Weights of a small transformer language model.
Size: 19 layers, 2 heads of 32, vocabulary 1257, 3.46M parameters.
Training: a variant of Muon for these matrices, 181M tokens, 5518 steps.
Each number is 128 + 32 x the weight over the matrix's rms, rounded and kept within 0 to 255. Layers, rows and columns count from 0. Numbers have three digits each.

# down: layer 2 MLP down (transposed), 512x128, rms 0.16, rows 38-90, columns 0-127
# up: layer 2 MLP up, 512x128, rms 0.235, rows 39-90, columns 0-127
down38:174163139148091172130147107176094100090127132159118151188166133109130073161137119145146124092131168149175130150076145098093143128185078108111126109161145082103162117133163052096090149149076059112104096171103118103116127137130099120171101071136100197145088154027071162123138104171170094167127063155119148132096130101136081136154184097101115153127152124133137133087171186124103162118148
up39:085156128130104080149137117147118146118133128098116108162109170093103096163125137100120199162109214112182079152160119160128073126134137137140172127075110096174145177085076132121105133114179129118115140128107147164145129107074112160119136070108126158106112136126092126134145153154109106161122099198168109116094111109123141051134097148152105115105129120107096111180174098188102167156086
down39:180120109147134112094170121142151058149124135108155136092118160133150154126102092091129090136134114146102174092123148147145167121077137103091098123140166141121115103153195126122145109191067111086207138150108124130127092153168170113124143155147055117136156114174123147164136135162133093107185136117066131150125154149107147157104159138111114122047107111145158066083130144122117109063140
up40:115126082076065134123149127152155128111211123145056120125091125098135065124118133104133146161085165077135174146138096247099097140194112174123221140138119110073127147091137141206124158169168159092085182032110111162102142145135037143110092101187144162068164077131141167164127155137107100105140151092146096144147083165126194159150135168164089103048143120194161170092113115108128069129127
down40:161080154091100088193115169183117112099110145150123181183177137150089119156087130160162093156141088212101122153118151075108116128140089119093153114125150075110084136108121150133161142144124159153104181119106141103075150053066082057105092083088092171110099110098104136065107181182146084130100128105125074140152146182180138101192164134148106119145158107193126165126097161144135093223152
up41:154149159133145134112108152151130155106119085104139107112114113157126114108203140119137117095100139201129070071128109161083152079162162146145151111160144100137175163142130130119130155111130124172132156186068093110115059135106127124087124142141200139146193125158137105112085153146146127124112119115188129149168109081079153160096122133086123113180092127129127140085161071115138138158060
down41:164097185097078146175160119129164127077156163148150105134144121104090134112079179148137179127112166113116094156101110089146152088112109117147154142069106166162166094111153077084192140130190119072158085114095066123101114077205164125162098139182142132145106145144133080102140161140120130145132132128101165175118146172144092150109114117118142119124107132129066127119153076131111131158122
up42:100095111165206174062124107059117140142142146126166125098169139130129118155166125115138112090129147141060166073119126135144139166095151159096141128129094091113119117137088144201138152094124158098183107167128124159141154129110121086126083153130158148088214147119159195134151061115175140089160054134151082119146148139126158106148150088045141144103146107075075159112136120131087084124130
down42:142128089093130135117166104091138198145133108165180225152125163162115151173148142119115112091119133146147166099157104124130097146189120141129101122108099067146148065144170148092073126109114064145165093135068112126100114124166125145108087162113109089140105102121148088119110153107125126147122181138151101101094177106164122142121171156052183125102120137190160050140095121087154170125111
up43:116132112141148134133086125112165141166108122115117125181128157146109050122163142120116124158114098140113103148140088100071134109173097145119081133168134135144140145102136196144134121118174118156143151103109145126113109137109097101088123126132162113126138166152160071141116137135096067092114154160144105090081154130111138090116143150134118124114118186187116130154156128100111077136140
down43:166083125125139124124133170095091136143156140179086086122138122136121128117090149061128170161151126122133135139128096110100151125141109094114149088168131151164141138136116132121135154091142115150123117165134127145137113072154157128122152124137130143140089111184111126145142171091112123102129141129133152086159111114157105088123113097157111111120128137088168096145143108132129094089141
up44:113176137168115179117105093157190118126102148119140119195148140153033089134121172121120099113118150147037140182138125106060190088083127187128195119105153129156138091112102141152058122112100178128127161087137114160077056135140156058080139159125127135135127142132149149050092131141180150114137142087099136105201183125118069180186162130123121151143156191098110119085050110176096128180176
down44:166110093081165112092105164153184146156087102123083154195075127129158193169123146088194109104092146138088099103131132122144067192168081133097083081119063142140112126143142060118092130151116135153178169200146059116119169150157141127091112081130098147149176166113135160205161166123147126155138131066140147104104109171170123180118130082078138069115120164100172119147086128123108164181123
up45:088120185117146174100117063021102103142139125177162110039159072086111115118145124160136208103152143108190118056116103156053101142159175104126150198152077110041180177167123143159113138115174115080163195148178068134107108168115089115148100113115167093179078105113126151140129104100174206102145189135158100146164099087148133116119091096144157152048141111081150162103146083178088135125151
down45:106204107106166132120120107119139141118168141114165200112174102110199098162112194137142194106110209115186096102116132102138064196200161099164091138120118184128179129137172099116089132133129116121135120129187109068198107122051090195131091143096066089159113115133166077110156097134156182148179091123134174122090145119149085086111081157098139078135147071028147133199083111086113151158072
up46:070170124065124122145158143079138118129109118114108126074102142140141152211113117121131089133124119179157090126074078137083133058107114163105157145142117129133085147113073161176134103124139181129119117166150085141057063141136108107091143126142130186143173097136059138144154148181128141158198086138136122115152137173132179155155104127163115137163081143146160130121071148131142120135141
down46:142116172141113125108166123079207134125107167098118228135128044192148118133113130130116110159091121199115125150106123123127138162098123137156109159135129066102168134113125105101138168104125160140112135132139163162131162189127122116199148032090103080217162154092112109087130107133126181138134165127134150170160084141089094108127162138118113149164071081080145110114061126070119113071099
up47:068167096160108117104137161128136165139139114111122152101121178137162132109126090131126197110157204190166086109138137132155068133151147131124149077077091102145086132128134155114122106152175156125146135053075089170128131072110165119119120084107179120188152126114172129051146165097099149143124154135114123117157105131131162118117135092138166136099138149140125105084043148134123183112095
down47:143147143197093149132107171107048175155147077104123163080144190130131057128154122129124142124166097057079102168132066098139152140144127172121134101170122132171129198129143179127138089156154168087106127042108086078116158076070148083105137149125118059171152145163129101142134154089102097120140086144124110124130170159140021093131147167126152171165110118166120125190053075200184130137157
up48:122166096054157136108093163095158136160158100090109163123143126136141098138086106162150145051097126123117113124163136112100108165125116176050098098181117150102126117088158167165147105156104169121188126174099171085108146171096174149124137101115179110124120170141066143037103188147167149100116134148087156107062167116181109147143136021081128104190175137162136179172066087157102129108148
down48:132143072100127118097070120173153129109145081028090148111205137116109158140083133232116111085117096132121090124144028082127104145121130125115162116106131062134144135161090201147118098133104172108167139198148135189109103192141069167135122094114190087129141174098135123104094170088205126128133088131178118144127121113121154107131072122093149076185204147132185157137075107108121142188121
up49:103178147093122118198131081156146087116110118140103140144052097046133075131122102126132104180100101154135112232134164178230081171173116141168160145145182123118100166114122142111095117161156062115119133154152145181100098102165067148171105192093185133173110122136130098084114104089178124149148131056112079172109112095112141164126095116135137128152119118113131111097133086113156095119096
down49:097131166132105086124138058165112072133144187145138133159116086093117095031139119149152154150162124141152137139136171098183141093081168077117110138193174142122143212084097090043196127108077112129180215116131146137140130098173141134140141193088205115112115097103110116150062161161123191133183119071089098143089132111111131124125111151156101173168072155139129123099131163142154090097069
up50:181074202124123122190137123120199159112065102143109113154121093160071069165167100142130162113119138127088110179110123111074171114112145113122137173126131093160138104135148121125144172128173178100162119144107047145095107165118097143114133079059148128126148126149153183136064097097177147099120132062130122148123169073174113133129101124142148120120109152100157137122156128165136137170106
down50:116127143167127122112137073040024156134130109112143130086078147188134168105110169157119080115177126057173124149106161167130136120159122113112114136142110063163132108137161133145143113137134118129120102134070117119159160083099127185117085098107107085129139116098165041149166098163137210142150077099140113160161186127175150162111120070097146162125092110122114117143149169164162131145131
up51:135125189110196119112069091132135153164137105147108071097112180171109178132156147142104124185100151165147154192093118166067111133131090168131143132091150098104097098144184115110068138096152158098174093137199122090085130152137150107191145116109188102109104092107138132160084070160122098153127073141129141096149149175057066139157095133133090041137136119150192145048114155127114126092179
down51:143116088100150109127130158118110077125086161172132141101192095139137163138136119122134118127156108152142115138168117130062152153092083203162117127120111110147146226141169111121122152096136045198151079083047159139092109133122092146142182126121146074178118097099136141124186072170108150118114157108145106140113148133129173148097168126141129081102182060102083101148123110122139132191062
up52:120164116085099151199114142125118093155158113092116178204105128117095145098108120162120065163155148153077093101136058169087134115133131173120178146109166201154148134143142100155184145116126082095156148145076080148178170137149068119099069109152095128162126121147134125100121181124075173118109143046084183104165134105169165147129128083162184161107177129106037119059122105139113145163118
down52:129152132126151126136054123145141118158075112113132047105089142142150115146152104128148133088126111130140138165114132138135129113091117114120092129104150077145141139167177093186118130129148131154107136076181147166083084156101157103144156061155150188111171152139136080084128079166101138116135122070155138196162154130149147112129133139107082180139138108042196049133096168095155161105157
up53:140165143148103106141119159078150161103107098186129091121117120171135097083144071167156180149152070087081142115184121155146105155050145133113169172140068129126111078123108181149165162183083187109147170117089115118152101193177110171097111073111124163186095130105157099149050146102137119169099123164152189194143098064101111124120107085088130152122143160075144164129122135103124145069156
down53:090115126104108105188140141151073136158130077139113109089129099055105157109120075099136168127101125145142110094135055185111089130151125153085127119082124102144138130094134203138126133185070148157152069157154127121127154160053136084134140074196122140082158162156124242112144147105131134107131126096077151155188087127113142111126170155068138135146153215130177154156076146065078124183118
up54:160128095122103168131108149080139096165129144109108116133115117130156102131075133161157138025127150124149137125179105203095122058079075147142132111189138090144154138145146168100135035169128138130134138139120185145136146117121168158058153175111092158159118192104144145136174167143083108107107175141101118146074125160194184122100082152059090107124154083137139091162167112147131088091119
down54:094143127109171126115128144143112121119100134127140119130130142148073144184179139134120098173100111126125150143072148100153099158150193093164112180080133130109100129091119099155163174123109116099136127131144099074095111137158162140202109094126161108113144037163125091132099100125154174128126099097112140102151173175080133104118183085198114114135128147112139218089078164139119164138120
up55:094122106132108127143092164103101132166033156112157084162133166078141123158111153142106147111133179097073177100180143114135115134102156122131134106176130098124127183093168117163067167097144138115113133128110105062055129142119150154115202132141179160097103106069112114164141096116165102124103074170116126136080131124095132113102171130167109156137149154152122128134117190102160101127189
down55:083108162122116118109162114147064118097115174129143131130127162097201161155117102116145153149129100138112168103106167164117173172104093106114088144157127116098051142133150127150124072123099076139152172159137125080146093110227126135130121089199134149051137121115065127202163113086139116136104064124119113115155151131161166108096152212158141155174158126091183174082128113167124068063080
up56:126119126126177124175147114194141125111096151118143134123158106086169129133076142128125107115090191126129123183129142122119096106148126170167147207127107125122140090089039122147177116172151107130134105140094155109224149107144164044194128148126073118102109126121124105097115122169182086096130096105183110186124104110136107151138077153153111088057137105230135149150162111180135147176106
down56:096131082162102158110077164140139106139181141128124121165161154130118106152168086218056174156160108118163148134086133108099069104095104139183179182129163149128186134163103093135167088186114168100114120058064158123142087104138137104071111136126130111144172121088154135156100055168101116097122087122109194125124094160174086172082192089131164207072084165133143083116173151096081100108108
up57:112156180128117133186129114146136072129048126105111101135150122122104149134089161109127160154100152164139133147139192123163126121156101168154146116113149126118131168189068126086099085157212172075194127108158175168135175138074143135124128107048127151167095118145048170118078125123147102106200183069181156112137093114144169104121140123141096125064144121143099144113175113100119145050117
down57:135169146120088137119138127159151126157144109135136127124172064101113101161067116081140178152135108176165147111112173127177110155162068197109086134228104189115126141075136116122196102077129129135127158142129171106114155149158185167120098097092067076129111107155107163126109135144140088097206177120119166065117103116116156168098166136147103187122111098090112158144147119071102125138145
up58:091129181096139227150140140159162178134099150055157143189110124143110117151077116116123086178094114101154109212172124153186083152154115168175179135118151096165100153100061130152064170117118125104085133137174105113159114124160129170117090136011088144131129184150021078077135107106165109135096147107114124151125082139174197193111112148147093104112127098145086073101129148132097129160152
down58:137149133113079181127089174096081133206156138087073157099114132182167107100101153161102130075056108162154175163139087177084123153164152212168181145130072157165174105163086154166153121114175092141071111139099125135107134060106095099120117139136121075115059133182104123082133071190116151193119169176120206148167143078137184135132132144086130109145097115081119097151118117115129111054103
up59:059169177101116168173150131142072089131120120139106115121133180147144171116140154105095125109108129138106125097102201146172106143157132123128145126127107097172082092109171154099131129200180166121137110125118141148123170134158131153151094060132119137099128161063067121113118132151072143145139074154182076083112087089144144170133147111126099094123131123119210161165125149124137132124130
down59:106147140127092133103186124111081145102096138115141104144170155201142119100108115156153113073148173133104159163159180123156094106115139135101141191141132159112127151168142169141090134105062121180158142110155105087115103140105132092106104125140134165128147062137138107098177117125157140102063100138097127185129084120128148133118145128181103101141195136194080102067119144182035103108102
up60:131145199096125113190121114150106133076071114038096133119126106148179145192161124058126171110089128154132110195144129147099074144075109143162129115127129105199095182153103099141108099131103186180119103155140159105134129106139143188106113121112089144141205169130078110118099129157146140145079097111157158092127104088127133093147130112111093149144069156149087181162111160151123106099185
down60:147130124168133151114115163186067091069123073061104098106143139150172134157104138159102139175149089103136119131095088101086199129125185127162190085204081116095114167100108177135138145150076143135118130102129148141169117129129116097128131116158053106113120146133114088094106128186109156121125121095128127110114132115170097114120178084153129182108139157114177197160077170125076123146181
up61:150080125129144138077111142122142104118086145120197111115152133094106145147155130167159103069086101076161123119162078179110178109118111106157065110142106144121166083109165135054178172188113148100166089085123142133142125152103157114085157096171130110190130101148101190126157144131142120130138173115140128155120183139090117074087138193121146121073128133133113140132129124132141162128078
down61:154142149108112117121137087132128124127126136122061138141117081181161096126138105066073138164140089118131186116131122153127115114172113159111214163103132115156057157177119136155106145106179108169139153154146139136121112067137069106171088129113182178098147126107148120125111119141116079133125110121123107178165098118128116159140138081111106120124134132150163149127135134171101104125136
up62:115091118126141120107169100103097103103082062139152170098111120100117089173107136153096087105145138128093173144180184140157042153116104094102153127144087205155149176138085122099167134156172151113108154138135121118135142114080146126109132130145166156160123185125088130180141078171118060101079104115114159193100124140152138081146097109190167141100119103163088115120161074149136074129143
down62:179170098138154138040182085136148100189117104117132073119145122129145133108110155126126189166088170095145102122102095166123173111164162080070177126158117146114162092122105145136105137129120121153161110062141141079086142160119114113110135108087078154071140115108138138103124128145141070164164117206088081121147156154150139088081149177155141131136120135115152149136106120152122122115084
up63:124220108146119181109143140101167082153040113116159135136161094144126166154110147113108106137100141179112170113105160073135118137153118112175168156188159108125132163135100097188143113119087103113142086117147137131176094139129143106119084104077174156140116095144086142115138067159164126147148112091090165087119088174114166110089144141165092138148103128127069155137122154110181107081158
down63:139113132093107102145076136170129131108159149163127144107123140150164157089091065126147169175126120131155113095164150097143145109114145206080162106150122155126142093119113181098166089114165123093118121149074093137120174132119120136154104148145148083125111133139119134134144177118073109134138133101107134155158122054105085105152111134135108135213154147139161119076172085118110123096113
up64:115114138090160169149158127134076087113145184126126152110116080131124116060113131116073120188114130170073172106158176147146140114172067155125118081232170141070146075032134094150141138124172154082102165062151155075127178154127130122149052186089051212116096146094160171083146149122114129140146144138116174176086133096135099167187107099119081114118146152105160123157151080082143164174142
down64:128162103143074066151118080142152134081134102157175120169095130177101127137135120088178108165145125046175125134170106101171123099124089113149112151059106138174074194146153131136142114135107133154166089182136097183123095112094088129110159092173144125093216141179153105104093126135131101099106118095147077143141132126147112135102100131170156164107118104126119067143097162099123116167093
up65:039151145130176087153149087147084113096108153084135114069158142136123107102080157113147149157132146144133141139161109094173082118114114124168125119071145175132116135142081163069109185188169133154118057162131148116171156148121154153191158103118156130095103140122107196127154115155055149122101150098114141131137146081152152134187168094134099132106098136148118150120166164086123109118147
down65:088101121115149146159118154120182186106134099090138058143196135119165146194083092080127125119143156077048117102174143121091168118191130112165124155154102090136163145124154137092115151107114121146082152091142137111133170167137127142085128171110094124126142145122131143140103134110145133150181141118094042111142097105068211129093137137125119148123127131122156085130104158095096143113158
up66:145121045076125117181134094121152142209121106099123129122121174105139073078108131130098128138183154090077182184132181137121053125113128153079163128108110153126113102161151150143169069162126128119114185070086110137159116104208117085159174176195123109068121167084150146104150125122135168106193095186109118142085074094170140098135091122091115134171118130155113092149116147116069146087181
down66:087159122186146122155087104121124123114106166190133097118104111119134145159176116177161149119123096189104133144088139153126088121087151151129170209137059218128127136154115060159169126163131099139136134096102179128152078120118119122121133156138164064110127103110107081075143125156147152170098134121148148115106139111123085133112113072156140112117100136061176139098184095189155095116126
up67:112147189170151121073176159101168146119182084136140101122059104134115124086153128103160108134119143093173112144173143103072164126104076143174175078096114127079098114110151108145145145103145122096109146133160123128105105176094145116086163131099097132193114146138137128103141159081068132080149174107139088173153151120107131143097053086133122148123097129142149129138190113206113158063129
down67:106133164118117110098184169115110069145136120139162144115108089118173075080078137148094148116135200157122098189128159161112162108143081142108103114085115155070134078146150097162146120157096132164150127171142123103160139101101154107084218089120124112203064137113140174177109114152121174142174094152115091139109158108112148097119081138141129079121161141187104150155198118082109052140126
up68:153137128061072105208099082106119070072111142120112124178111168172153097163087112160140079132110104159094179126116151141108151081137131156154130104114112052152131096048101163146153115159156156142122144153118101156101118168145162109085100123104116190107109136132130110138127174107147105123129067139175153097136143137102103114143123118157125135116165160138087146134087140159120132158140
down68:118133071095120121050114168156164123093131113157056120163163203166098115165133105105116108107129125129138199082170137144094167083150089130130096138078132088161078128153106107159121133127152146110201184091131138090139133160120136100125137136096151120093163093135129135129051132128066126125087116129118139113105112175094208120136155114119129114154096150105143147171146118136149172147146
up69:143163164143209140144133108190137116126110113132179120092206124182156139158148117109123148129104163117129127138136096133159134133127083143144103096173122137093117110105121164137118147074150112112159077113178148123067099155110117136151135153127167129087192142089108128045079119097110126126139062100137116107101151068146153116120099135124075030075104161188151152128153140174156073149104
down69:164089127120132075131149138155201052161156158136132101084171109116176088112163157165120097144142122107059137096120120125161102108110189134121121110110132129166197085110150141122073080110191143112130188181135144150138114138184136087156178117094113188138118130092142102173028112072188137051155137128207159136106109108102154098134184093067107134136155075086141094124122146169093168121131
up70:113114185150098140142130121020148148175105149160147129146143059181151136161182127079148079096153116126142129055160079093133100204141126108140194145131103152098082115111102151152154152142195127115127150146122108144098123149117103160151073160103045088124139182133133104127152155128118134106128129135173061121142125071158113185158088091043155137136077106163110180079114155136104126147177
down70:142121182137083088133156108149097142191119123073119134069154103146042110147185111125165098039085030126112046166082038119160131162186115130241093113186150205202119125142116142093074213091164134086152142114086156140131150129107062126113112198078151182125109197117093109112157127150111102073124095103142133112183114101205123180090112199122160147155160104102160155161135118081089146073159
up71:117114119117122182168152173135128152133114100075123171129091122159186151121138129162114092076118080196142086077168136141100103130177113153138128122170128179177133124100105134035170074153133114102131116141176080074108157132121183090153122124133069084108145098094119172179050108077082226152150154208106139121146113173187176085159066113098055185104141088131143114063170189180130078122133
down71:136140143117131173138096151102087164135127140119118159158101041138130112154118168115110174153086116189125116130118125160152113090162118125119150097144087170155106128133107088132083127131157076121138110199140094099112102101130181116163153137107109107117153127110100125218035132109113140173182112175111167087169137185157118040155103077175039255136097109110192108091168172147046074108138
up72:088133134181145134126143113122140104087157076109167155116182140109077122111153116091072176113136143116136114129109143100081118168112162108163101153162196129140052124085165136114104125182109116090127159115145080126127098104155108136153112092123158152161145169111101127109117181158113122148154142097161150093184150181182084141152135074107093143147153131125106054137111142100132192120149
down72:069133153145192127150118149147090109101138178104097068121068130141139132111087110120105130046160188143145143140111104093144121140167189165123105165114116119139102154184107156101107150144150106142154191194158133084088134143131109095115105133155117165116120122120083109140095155126143168115142140129140113103123087134213146145094102110152130100115147095100097111091177152109123170066128
up73:134189085162152084053114163107078112124061081132146110123202134130088189162116137148141132064111121135108170066185124135181051090138103126125149152108123138159150113131087104060146127108165122172171113098121109118170126146125200107114096154114111142153139095149149139078144154121093169160123097153135125064107102157155159087061164134136115117155234169141143116143082201138117161138124
down73:092119134153112167096150155159117140128138107151123085168116142156131088076119085109143129164168170140157093129091160120116143154131101104174105098113102137143189137129190134084118091092140116144124159193098167114120107117074145088153070108102093127086126103138059167184156129153118091172121144143190087146181155145130097127176107114159129134169153099162141119102150137076154139104114
up74:120119172141136136077070091115200130178115167165168122091140180098100146094182087117104140117155111122122130126106125166084128116121101156097094075181129128102127087087170083132162101102109089105144090121163053139048201141060130118093166149199111134097076144135169162148107118122107115099128168169122137160110113165149107139171120134103195158155152174138125111128107155140120140094157
down74:107220129043126123141176095122115172173115108099153188066137164125131163146161173146115142119130135198103096160108149077156160124076182104093121153105091089126103151085091104134117134151155176091111122095104201124155173116169135149083058180104097149093096138135072167104134091160149119112107209149161126102111112119153174117121162121140135103074128148136088118143106104136136119140112
up75:118150106127154132110118107164201151123103099158181100103137180086133123186125136082124114083110161095096130192088158119164119167133055124150190174183121106199043081151121134131127116155199135114139129120158127115134130118122136144175088186143142120154146112170128085141148077116133155128168143088118097174136001116155109127087111130131085113121088155161087159106115104124129095111126
down75:193114118182119156129148171100073125070114209137154043169095073144135139190088071131110124131107110137086131085151122112153137122125113201160064134166124102148099169130072172166154138148115121088117143123188100171119140089092122111169097129072185110119120122111138138183180162086152127114146146133092175136092187119138154095134181182161087145138187204075092150117104132040141072137129
up76:134123141124189101156157188113166071137124078151147133112186106142177143124149159147122151090054152172111106179147145059161080142085195156095209116111136118050138128110143126091164154131134114164111154150159171145133116134131131152084104176175159109125153136155106140039109158084120146075140140146185083118137100069135143124119104089087100158181147128067092137147164052120085190079160
down76:152083114078111143149125116112162144184109096142144156081113141117098150183072149172104135044094105138127119153099117127174160133076124112084095081109166101134123135114126127175090129081085117072120176151124103139077095112140181126119154144163117103142109117255143183163156144139113109119163124086112088054166141110126124135168100140115123140137142140162136148143137156136117116159135
up77:151147117103074103100106216167074090196151109105114146133120148115185096083116159139170121136134125068137083131168124139149119095145106152123119155093147146163110070116190152167112073172106143158130146068120120133119146091164128118128169131139105140159133164103192095154153133075051142123156087115133157119143105190102167105114161106121101059077097161174119138094138162151157134105138
down77:142099135142204108151156087142081121160147153123117123144166098131138188155073085116141114146141147145123102187104109105147115113129112093179081103121128163115101130131181119159162103092113107129131128107154112107119145137106152153106077116053147121096173123107172151123069130170196123168093071127084108159110149136159155107116116139153119185145135166094151108110120134097086118109151
up78:112166081087164100094138081113123153169149134100115154118125132157166066162134123101166128154162100153104145088117106099109088200136104183103178130173133182096079123112094119120121141158114087110135146119112111130104170141148108168116140113151122146106118110184159063108096119144088158154169137105115107139151156083142143170120084116065106077163119174200119174164074126089163141150149
down78:133087109092107144118131085125113095149099084128097136147095131116119125176156117168070119094097083176132115161155138151071139107155123132155122124135074209150103118126127112155109163193147158204177158187091114093088097171108083098096110181094185110159137146168106088126060181106136149156172106151164126124138061125098158116196165098123139123135152097100156146097054111132133128092162
up79:137081130142139101135090105099195145133116085155103117127113151061129091115157122167220136136079167124074136179145126147092189079166111149142141124110048125100146102132148102136096107136193162181191110119109178169134174118109132165178157174109140167147041165142107096121092102116144164121142120173122126124095075063112084091121098115106149180092139094111067206138097076120137108070159
down79:079175083115153096103079150144137130161089087064157035161157134128115203095140093230145071127114160086095163107063068158071099186092125148149143178100135064080099123153138149108105138138149177116163215124118190156064203205113081144111147173107111150121069162140088092146127102114113080082155226095190099087145104144151144089125082107089180145110160125098062156179115130205158133139086
up80:124109160150102118184176131131179119110178138079104121175108146152128129055121140136198087138108100118079098118155088121141173132119116146092131090087109061131123128125128092116196168124077089036200185096194164128144129153135096158171095126147084150127178104095099177139121095147090166112114134113144181180116197129153144196112100156064136140154137134131145132110099060118158145111062
down80:119146136151144138073082099125092168108082141131173140094135139112139117131099067138176155148173115115150157164134159157099123122145081129143098163129150164159164137097126183126123161119169195182065085185080129122150134109066158084103134093094162119178147151151105088115113120119143092130148171139139124143126108152136076072097165103143148116074112117105122125145153159160061115162130
up81:068102137134160134138152089140160068098136097107147146133157137139170148099130125079156130104100092144126117106154189132082134111126092097166146090159130179092141116119155157146140124104134184133105128122135088122216179116153059099076116124142047116071175130138056193121108120092106147196093144185090147170131112104112106137170129131070115192132153103173022164172144154124100129162108
down81:138158115069137139155168145134132161161080119136143122105119082126154152156114083083089198113094174119096075142128206125117111071084090139167126138194120129120146082138106091112142133106131104168159112142117125092134163122138146120141191110113132078143091098116158141152119096140126130155108080150104181084134160100095168163117045190096124194170135058112115119129172170163166083178124
up82:154150144133163147103161119073112180072125136075188112149102151121163137136142189127187121184103134144165134174134119096093162090171122108109174152090136114128113189103171180175145152184145095138108130119108110131074080090105128110116195141200154100114134106093118032087123147138090129095155203067086111120113152140126112113139083091137094108155149125063067087172152131126165171103091
down82:149106168133137127144141193146088148048148109096161123176118124129073117095133142086155117158137141081129184134120209105090175099129137124183087182089116148148130138097123096101127079099144152147153109198097126156132078078159158104117130126137143187158127106159173160151038038090102142097098144137116150115125126103112165141147123157114083140151132096109143126125101185111132098142107
up83:096066122094103159172037133146147132187117138118107090097129128128142146070146101148149104025107210126132183198135160140142117177164136151123134119150060111123114162179107108178081098160103124128116149094169153144178084114072154091182131171084183154171101145153113125099090113152100138123127166108145119136088152089146138067110164163088126113104123144109118172125153099178131121189108
down83:116160138083097149121115161028114100119098085099149127105097117106112125147116071130121102152198147179117102170146147108134123097162114152160101152152117148070122148137187171143088222112118127127134171150204116107130125113155148109129157107113135118102129147154121093158176054144100097172144104117206162185090158073106158117148085085170133116083053086122141096090144142176189098135105
up84:152143053102127095101111133136128098128206063105093151144104224130123157078105098142119144153116133074194128141142151186034140111146130150109149120144103172136175094151138084049116156152109123142070108104113111173179179089147081139113101140126096129067107142098051170127153130134078151090160150123141125174111126092178136139132121132098161143110128190147094139112133146147163162170113
down84:188123080152148092119164174130120158188067096135069124142134025098131205105119159156066145136149120156133097137073072071121070163162069207106117116149131126148134102161067080109107063165052106117140138136047175117185147162182096126129127085167126110124073127063206117182119185116160174156163149158128159120074171083109152155108122104134146104153171166143121167155148147153151105170164
up85:143082065146138133179135085117126140136142100147160089141167116097136140147170127161094158094083100152126133120108125097136163125135153167095138160095108163162140124163098073094140106113109134130132170125122118097152132131089078119094103177144141125162104145135111139110101158147107169107136093190141135149137132109182120081093113119122117146130165108058139183111103126149039132157097
down85:118131142125129137049137149161196139119153115164140081143110117129094092126124105144152113134138187135107104166107122086146130139166112082124119096103112154151179113144153123177121128124150187124143133136135185177133104088148146122119103086149118140123183184180103151105133137139112104107159128091160135126097133174150115121065124081125124129089092120158186123115140085047130105121137
up86:146091082108142105108161079124141168149154104090104122084127129121143063130130179131127103117121117111143141130141126156111168170110153166110193185143165148111090141067111158077148061159123160101197127116117110152131112182118112204121124113065126079143148164195147107106178137115113138113175144127114163098136178103140120119103145125105120136159124160135114118134066107086097158114143
down86:125154152119144135135126140159118215119132147179117149143146136193185116142076051083156149148132150094174165158145161121145076103117142072124146145123107140147101138180088102132081124100169133195106157199091136077157064137078143059141130103127072138127148102088081139078110072110153134169141139129112139142073111097114107150129067082158137072104122114191156177135133157152142126115107
up87:126104069121161100161163119160122143106158107149135124190074115152125150103105120114103152146182079166153118117088166105145146101088116204135084161159177103173113110069156132151191085165079100175090127095137036105137195129117146116141125163200121139083144133133155137112129142126105144104114117184117094173123165117094091096125142111126109102154178076137103126147090128122106111112101
down87:119136154139098137164084171129142083204078155114156104126155117124162064112123148112123136133072136129092161120136087144123101147147161085121151102066121196110195126145096119111094140157181114128190069144111153107126100113168116140152137164074107134146146111148086123156134146111121112142131105088110118080148124179131133170136128131148121107099107166119110093102178159154098126111161
up88:137159155187091075079163136168171183137145111041124123178101126122116107125131154101129109161159131107173126099176090097153132097145131174123208137089138127157117113129103082134132145147165133149160166133082152151137176106041087154083101099079101091152133129179084133117074159100121162151096166095116094129151070105136147069159152134104152077136144173124074143111113046157177170119133
down88:093209181105082119147137100095157071056102132157149110185072200085160138133109092145108173132103091134101084163129199154102147141071112190110132148186092137139212111153146118109183128143117135134074135100186102166154163112133079119140121149102134162140115151078099138097116126164110116127176108065135125070209094122104173135189072092125142069183098147119084096157073106172146122167119
up89:168149120122090132091191137140132164154134124142076154176137143110142129102104134131118091184105121157138080124118120153147118107097120146086184141132130151076110096125138120124121068193122132142073126111111082121132094136121155129175070118178155134173117202132108122088156134109078092110103154167126076122114149168121162155125102123097133117103175098142124177098109121051181157161106
down89:168038087127169160197114106163064205153091112075137074086144116110079150164120139148106104138126157147118160123158161133093107076161109109144113150127114178179138077110109131179144142133145147106082107127062085124130143168092075115154140117119145161127101144138109161165096137133195127155183095109131137137146144080129116096123142181119075127137144142141116147150117160100088138122109
up90:081160141142116199110124110113057072130118107218154080149173135109170108160095078182073140165088140188107122144116092157108089147097048119152140148177183076045078059103127232145091147146159194080135165134109152139111129147144124127129127083128148123146152077059131181092140133137138139160150166111140109175091118118146117123133109169156115126124095062118149147126156110112121135111092
down90:153120140213110062169168150142183181081086145069106134128128138124083102088107117070174130122148127134138125092086153145160140106194160169077095105097094156130119150131136089186160059147081054157134140176127111098111116088131149121149073089112108123148120133150141117140110120135139133128145109137169176114132153127118107162126114090124145144102124135098096108152131106139177151177140